config = dict(
    num_hidden_layers=9,
    hidden_size=512,
    num_attention_heads=8,
    num_key_value_heads=8,
    head_dim=64,
    intermediate_size=2048,
    vocab_size=32768,
    hidden_act='tanh_gelu',
    norm='layernorm',
    norm_place='pre',
    norm_eps=1e-05,
    positions='learned',
    qk_norm=False,
    attn_scale=0.125,
    bias='all',
    tie_word_embeddings=True,
    parallel_block=False,
    init='normal',
    init_std_qkv=0.0118,
    init_std_o=0.00279,
    init_std_up=0.0118,
    init_std_down=0.0014,
    init_mimetic=0.7,
    optimizer='adam_variant',
    learning_rate=0.000875,
    beta1=0.9,
    weight_decay=0.36,
    lr_head=0.00712,
    max_grad_norm=1.0,
    warmup_steps=493,
    schedule='cos',
    final_lr_fraction=0.0,
    batch_tokens=131072,
    max_seq_len=1024,
    doc_mask=True,
    train_tokens=646300000,
    max_steps=4931,
    dataset='wikipedia_en',
)
Each number is 128 + 32 x the weight over the matrix's rms, rounded and kept within 0 to 255. Layers, rows and columns count from 0.

# layer 6 MLP down (transposed), 2048x512, rms 0.0206, rows 1755-1767, columns 128-255
[[127 152 136 150 118 145 129 168 171 144 127 118 146 136 124 126 122 121 114  63 127 119 146 124 121 122 139 159 130 157  97 130 112  75 145 157 145 121 185 120 113 135 107 120 109 122 110 106 129 154 105  80 124 132  96 156 136 130 149 142 145 137 117 135 119 116 112  96 110  73 117 123 107 129 121 137 154 120 121 169 128 114 144 127 125 161  90 161 127 122  70 129 110 122  63 134 137 119 169 125 153  93 129 129 120 114 133 102 159 143 147 115 149 147 123 143 139 186 105 134 134 111 133 131 136 145 179 106]
 [160 133 118 101 118 205 159 136 157 152  85 100 141  79  84 119 114  77 146 130  99 109  93 138 112 118 135 150 150 151 116 119 106 150 140 144 132 169 123 197 151 118 137 143 162 182 116 110 103 139 128 134 113 110 180 121 139 122 157 173 129 107 132 147 165 115 119  85  98 158 127  71 126 140  88 144 120 137 110 135 115  91 131 111 149 115 130 149 139 119  82 146 142 128 115  88 131 165 158 146 103 144 153 117 162 187  99 139 114  99 110 144 147 156 124  92  87 118 147 139 169  82 107 108 138 125 145  80]
 [122  93 158  83  85 149 149  72  73 126  66  64 142 142 117 140 144 102 101 142 102 151 110 125 114 140 122 160 156 144  99 140 182  86 120 143 134 106 128 109  93 153  94 194 132 144 135 179 148 105 146  84 111 110  79 121 121 208 114 119 129 150 112 130 101 106 100 113 101 126 104 130 131 135  81 151 219 151 185 107 111 158 120 130 102  72 140 126 121 124 122 103  61 189  93 119  49 173 157 155 163 139 138 134 118  98 147 117 101  63 110 117 104 168 126 113 117 190 115 107 113  49 121 161  93 108 164 165]
 [163  96 111 161 155 183  91  64 130 150 138 126  77 150 127  98 112 145 117 188 151  62 102  85 181 153  90 145 110 186 102 105 151   0 139  94 164 123 115 189 103 105  93 109 117 154  82 151  95 107  74 152 170  71  88 122 121 136  67 161 137 119 138  97 130 137 143  72 117 161 107 157 102 120 121 178 103 113 169 126 173 154 165 123 137 103 157 116 182  43 110 124 144 129 167  89  67 151  96 143 142 111 139  96  19 142  70  89 110  92 136  94  94 141 129  80 139  81 160 139 140 119 100 134 101 175 133 119]
 [110 162 112  96 121 155 189 200 157 129  67 114 109 114 114 142  90 141 171 129 120 116  88 144 122 111 102 102 126 109 128 118 115 125 150 114 157 123 122  82 116  82 152 135 148 116 116 106 124 147 120 110 141  71 112 120 169 132  58 146 142  79 178 175 162 162 179  84  83  98 133 119 147 118 213 135 159 126 136 111 110 107 190 176  88  99 104 162 167 135  74 156 137 156 188 153  98 124 159 164 168 116 116 104 152 108 131 178  80 158 129 120 116 105 119 143 133 137 129 119 126 145 103  82 110 136  88 156]
 [106 111 151 109 133 167 126 121 138 187 122 120 105  91 155 136 156 114 150 192 152  98 145 126  98 126 152 198 120 139 124  60 136 169 160 155 169 129 113 114  61 120 116 115 121 126 171 162 142 129  92  75  79  96 171 174 146 154 129 101 116  92 110 143 124 105 124 134 165 126 169 146 194  85 113 153 149 109 144 175 124  95  79 135 135 107  98 204  97 150 114 119 136 109 118 139 136 164 145 134 163  90  68 156 104 134 136 121 101 128  88 116 137  99 119 126 122  83 115 144 167 136 168 122 143 119 133 170]
 [132  99 131  87 139 152 120 119  91 114 113 129 131 135 101 166 127 146 123 144 123 145 166 147 128 122  91  63  96 136 132 128 121 142 143  91 144 130 103 114 150 118 127 162 115 141 144 134 162 158 106 118 144  84  84 118 110 132  97  97 109 130  97 119 156 120 132 131 105 167 145 150 163  92 106 148 183 147 134  88 115 158 121 117 183 128 143 105 136 134  95  95  99 159 160 160 141 147  93  85 146 143 145 145 112 129 126 116 129 135 148 131 125 122 107 153 116 108 109 141 188 158  94 107 126 121  87 114]
 [121 123 112  82 124 151  87  64 113  95  94 143 137 110 137 114 145 176 127 167 120 114 161 176  96 110 187 121 126 139 157 135 161 133 111  92 124  91  62 152 150 166  78 174 122 114  92 134 169 108 141 156  94 101 125 150  98 133 141 155  92 119 106  94 154 147 156 163 109 145 124 179 101 111 114 140 153 143 117  82 137 128 121 140 121 134 147 113 121 122 155 125 105 124 207 132  97 139  90 156 134 131 167 128 140 173  67 123 147 159 186 147 118 131 140 117 138  57  83 165 147 102 126 140 126  73 103  88]
 [138 109 122 132 137 115 136 141 134 126 168 110 116 112 129 131 108 138 110 122 127 149 118 108 137 145 119 134 136 116 166 131 126 100 119  96 117 124 114  91 113  99 103 142  94 140 139 112 117 232 114 165 139 142 137 137 153 103 123 146 119 107 127 148 123 155 138 136 129 115 146 143 130 128 104 131 103 106 143 145 109 122 159 100 100 124 101 121 141 107  57 151 127 149  95 126 146  83 163 108 119  97 127 121 117  98 118 151 134 145  92  91  97 116 158 143 129 171 132 155 128  99 105 105 129 117 113 104]
 [139 123 127 191 169 106 182 204  13 143 131 129  85 154 138 107 128 175 191 184  86 165 138 116 155 108 141 127 149 130 188 167 134  34 130 122 123 121  90  92 129 135 143 126 112  72 155 158 169 155  87 162  62 169 117  84  83 133 122  86  67 103  88 255 121  79 140  77 182  90 163 145 106 188 221 108  92 161 174 114 144 106 101 192 100 121 153  69 159 133 167 144 155 180 142 188 161 104  75 120  97 132  98 155 157  78  85 124 116 182 127 165 149 109 130 116  63 170 120 148 155 117  97 180 134 124 143 126]
 [ 90 160 142  92 136 139 101 124 166 122  76  83 129 155 133 124 121 167 129 127 154 130 172 114 136 142 117 149 165  98 151  91 126 108 116 121 132 153 126 109 125 145 107 114  87  92 103 157 167 163 117  67 126 155 177 131 123 143 153 133 122 143 183 173 120 152 126 119 103 129 120 162  46 128 129 143 135 139 157 172 104 122 100 177  98 127 155 130 112 117 179 105 145 119  93 115 100 157 140 102 163  85 101 116 107 115 120 151 108 139  92 120 121 167 163 174 128 161  85 116 129 146 141 160 145 153 120 146]
 [165 136 157 119  59  68 117 162 147 155  93 170 128  59 106 149 115  86  84 153 160 102  71  89 108 153  56 116  97 209 139 136 145 136 141 156 138 156 131  91 136 206 116 141  93 143  99 150 115 125  87  85  74 150  99  85  47 103 147 185 108 132 168 177  75 180 107 108 138 116 171  69 169 120 138 102 167 167  95  44 110 104 156 149 138 137 171 161 159 125 142  54 170 112 117 135  91 123 108 122 170 198 138 130 151  53 108 140 144 154  99 156 103 176 168 178  74 150 139 116 149 157 112 131 123  64 139 173]
 [ 81 101 162  88 123 118 142 131 140  96 126 108 148 169 127  97 136  87 100 178  71 122  81 163 107 119 120 112 118 189 132 105 103 147 166 123 129 123 109 110 136 125 144 106 146 160 150  98 124 102 149 144 134 114 134 149 120 159 100 114 124 121 178  78 197 133 150 146 117  90 145 121 178 183 154 148 147 124 122 102  82 148  91  96 157 130 111 168  92 168  69 113 197  66 161 104 171  85 141 118 132 129 139 139 119  96 116 126 116 143 149 107  65 126 139 173  88  95 122 100 148 134 132 108 157 160 152  82]]
# layer 6 MLP up, 2048x512, rms 0.0244, rows 1756-1767, columns 128-255
[[123 135 123 169 140  90 129 115  90 100 101 106  51 192 130 131  83 165 134 174 150 200 109 108  93 144 137  85 116  95 122 149  71 130  91 103 119 108 101 151 115 119 107 136 142 100 126 125 116 135 115 133 118 130 103 132 115 145 124 125  94 126 136 173 158 123 182 107 118 119 160 138 147  61 158 126  98 125 131 152 153 114 163  99  93 144 143 117 153 133 105 161 191 142 170 143 146 102 162  89  93 130 117 122 127 145 143 137 116 137 137 150 152 138 140 126 146  98  70 138  91 123 136 135 123 122 157  95]
 [ 74 134  98 110 116 116 127 154 117 128 153 178 106 122 166 111 130 184 102 130 122 130  95  67 112 111 116 108  78 148 105 133 114 142 121 113 135 136  89 114 130 107 107 188 167 141 133  82 127 128 130 149 147 122 120 113 145  98 129 118 137  78 159  65 142 124 106 126 146 125 134 134 152 127 232 163  93 122 169 140 101 140  98 125  82 113 116 175 131 175 154 141  91  89 147 113 128 141 162  86 130 106  99 106 135 158  82 129 138 160  48 108  83 150  91 157 139 143 164 108 113 119 145 177 134 120 107 165]
 [133 127 182 162 122 100 153 157 124 147 169  65 140 143 151 104 139  94 141 112 160 140 111 146  79 114 106 111 131 131 218 141 145 190 139 126 104 180 146 123 132  98 221 119 151  59 164 134 134 128 150  63 170 144 158 139  94 141 139 133 159 130 143 159 133  46 122 140 164 110 119  95  53 135  98  99  97 152 185 191  92  71 127 144 151 171  68  98 110 173 147 130 151 131 153 108 149 143 133 121 150  79 132 123  86 117 153  95  54  71 138 130  96 111 101 148  90 104 102 135 128 134 128  95  57 106 145 130]
 [111  72 129 169 134  87 123 122 148 166 151 136  93 163 159  98 171 114 122 160 138  83 153 117 122  99 156 117 152 151 202 169 126 147 137 145 129 183 164 121  96 120  94 128 126 156 178 118 177 133 103 164 106 178  92  90  91 112 124 121  83 104 124  90  57 103 108 110 125 160 133  94  95 101  84 109 152  86 116 123 131 138 170 189 137 140 140 141 184 119 161 145 133 100 129 130  98 102 137 148  82 110 118 137 136 135  97 142 183 137 179 104 145  97  96 134  80 121 134 170 102  80 141 126 133 130 169  77]
 [102 127 103 119 113 106  60 122 123 124 217  28 133 142 102  85 177 134  99 101 133 182 169 158 129 126 110 114 135  66 163 163  88 131 164 113 134 112  43 139 105 102 177 129 222  88 111  34 149 102 102 154 137 160 117 156 122 142 126 182  98 119 157 141 129 168 168 128 118 142 138 148 100 168 112 108 137 160 153 131  76  97 158 204  65 134 183  85 177 145 126  70  93 189 145 158 112 113 161 164 101 136 122 127 116  60  89 134 140 143 152 133 146 124 132 136  99 136 146 172 112  75 166 130 114 150  66  98]
 [152  46 160 169 104  78 104 162 198 114 140  79 170  85 120 122 170  85 181 137 126  82 111 156 172 130 162 136 155 169  96 198 125  92 161 107 139 163 115 176 112  92 103 172 166 124 119 113 110 126  92 138 125 132 202 154 116 105 150 129  95 111 135 165 110 111 136 153 162 155 115 112 117 112 141 103 106 118 132 120 195 129 168 123 164 177 131 173 158 156 123 161 158 113 138 136 146  98 144 125 139 157 122 104  89 208 123 115 128 176 108 126 161 113  51  81 112 138 134 129 121 130 131 112 165  91 127 117]
 [106 113  96 118 115 106  97  94  73 108 115 110 108 158  95 112  63 138 151 140 126 125 143 109 160 114 184 137 103 119 161  79 113 139 168 112 158 109  83 120 116  96 118 125 155 151 144 150  98 174 133 145  75 158 135 102 122 131 101 163 115  91 110 129 143  96 130 112 112 134 131 126 124 146 145 190  92 113  78 130 173  65 155 126 124 232  99 100 137 131 112  98 131 116 160 158 107 159 176 114 144  74 122 121 173 151 179 127 187 136 179 104 125 131 153 166 131 106 119 148  59 134 106 123 119 147 121  44]
 [149 164 100  62  76  99 122  74 125 155 102 158  78  83  93 139 170 127 113 118 181  71 102 112 156 154 147 107  54 203  78  29 142 129 128 143 108 195 126 186 170 226 120 195 120 133 110 123 211 105 106 128 113 117 156  97  72 104 147 122 107  95  83 102 143 103 144 151  93 119 162  78 145 122 149 100 134 102  90 207 124 106 147 102 179 131 143 145  84 151 169 128 115 121  79 102 115 120 193 120 171 138 126 184 163 168 136 158 113 114 107 153 125 138 150 112 207 128 128 116 140  96 189 157  96 222 154  92]
 [ 88 103  83 118 172  55 173  79  35  78 123  52 191 194 155 123 182  80 158 151 120 135  95 133 132 161 123  84 103 102 150  83 148  93 155  60 113  60 145  97 125 168 159 117 144 128 177  38 127 168  68 118 117 114 159 171 119 140 165  91 152 123 153 194 132  76 157 146 149 144  66 119  91 160 146 160 107  89 105  87 116  98  70 144 118  74 212 144  49 154 176 136 203 171 111 163 146  52 159  97  85  83 119 156 104 167 156  77  91  63 163 175 132 147  98 137 113  50 116 191 106  86 127  70 109 166 118 114]
 [125 102  70 148 209 106 101  97 104 157  99 107 107 108 113  99 100 143 122  97 141 124  69  83 210 148 113  95 129 134 168 169  84 140 112 152  90  76  85 178 136 142 120 100 102 177  40 114  91 122 179 137 147 112  57 163 118 126 113 153  97 160 160 186 102 159  74 179 103 125 143  82 147  83 145  91 160 128 172 131 150 168 134  87 111 121 101 155  90  93 126  56  88 169 123 118 143 120 164 137 148  98  57 151 134 158 146 140 134 128 120 139 229  99 179 159  93 110 162 162 116 110  52 101 155 127 106  39]
 [117 151 136 114 116 118  91 125 148  80 146 137 124 123 152  96 120 186 174 120 182 144 162 141 167  46 112  83  93 139 218 136 163 151  61  76 131 175 105 122 107 136  85 159 106  65 121  75 121  97 124  74 141  91 176  93 125 101 166 169  86 115 122  66 148 143  78  98 129 132  94 172 229 197  83 141 186 122 206 184 140 105 102  63 124 102  70  93 139 121 111 135 135 121 151 136  98 143 138  92  87 105 129  95 148  66 120 123 116 118 156  66 142 152  96 118 142 120 171 171 143 183  89 159  87 151  92 110]
 [171 123 156  98 102 111 153 153 198 198  82  59  80 142 178 141  94 111 116 102 166 126 144 103 134 122  68  71 145  84 164 179 167 163 171 146 147 115  99 156 128 112 120 187 184  91 152 127 152 129  66 162 105  92 125 136  89  65 117  68 150 105 115 129 116 135 137 172 109 164 110 116 113 109 151 141 158 127 115 168 118 119 137 123 126 215  86 136 114 165 150 187 105 147 133 142 108 121 141 148 138 139  88  90  68 147 156  54 135 118 216 109 124 124 164  28 170 115 133 128  84 111 171 182  96 132 104 132]]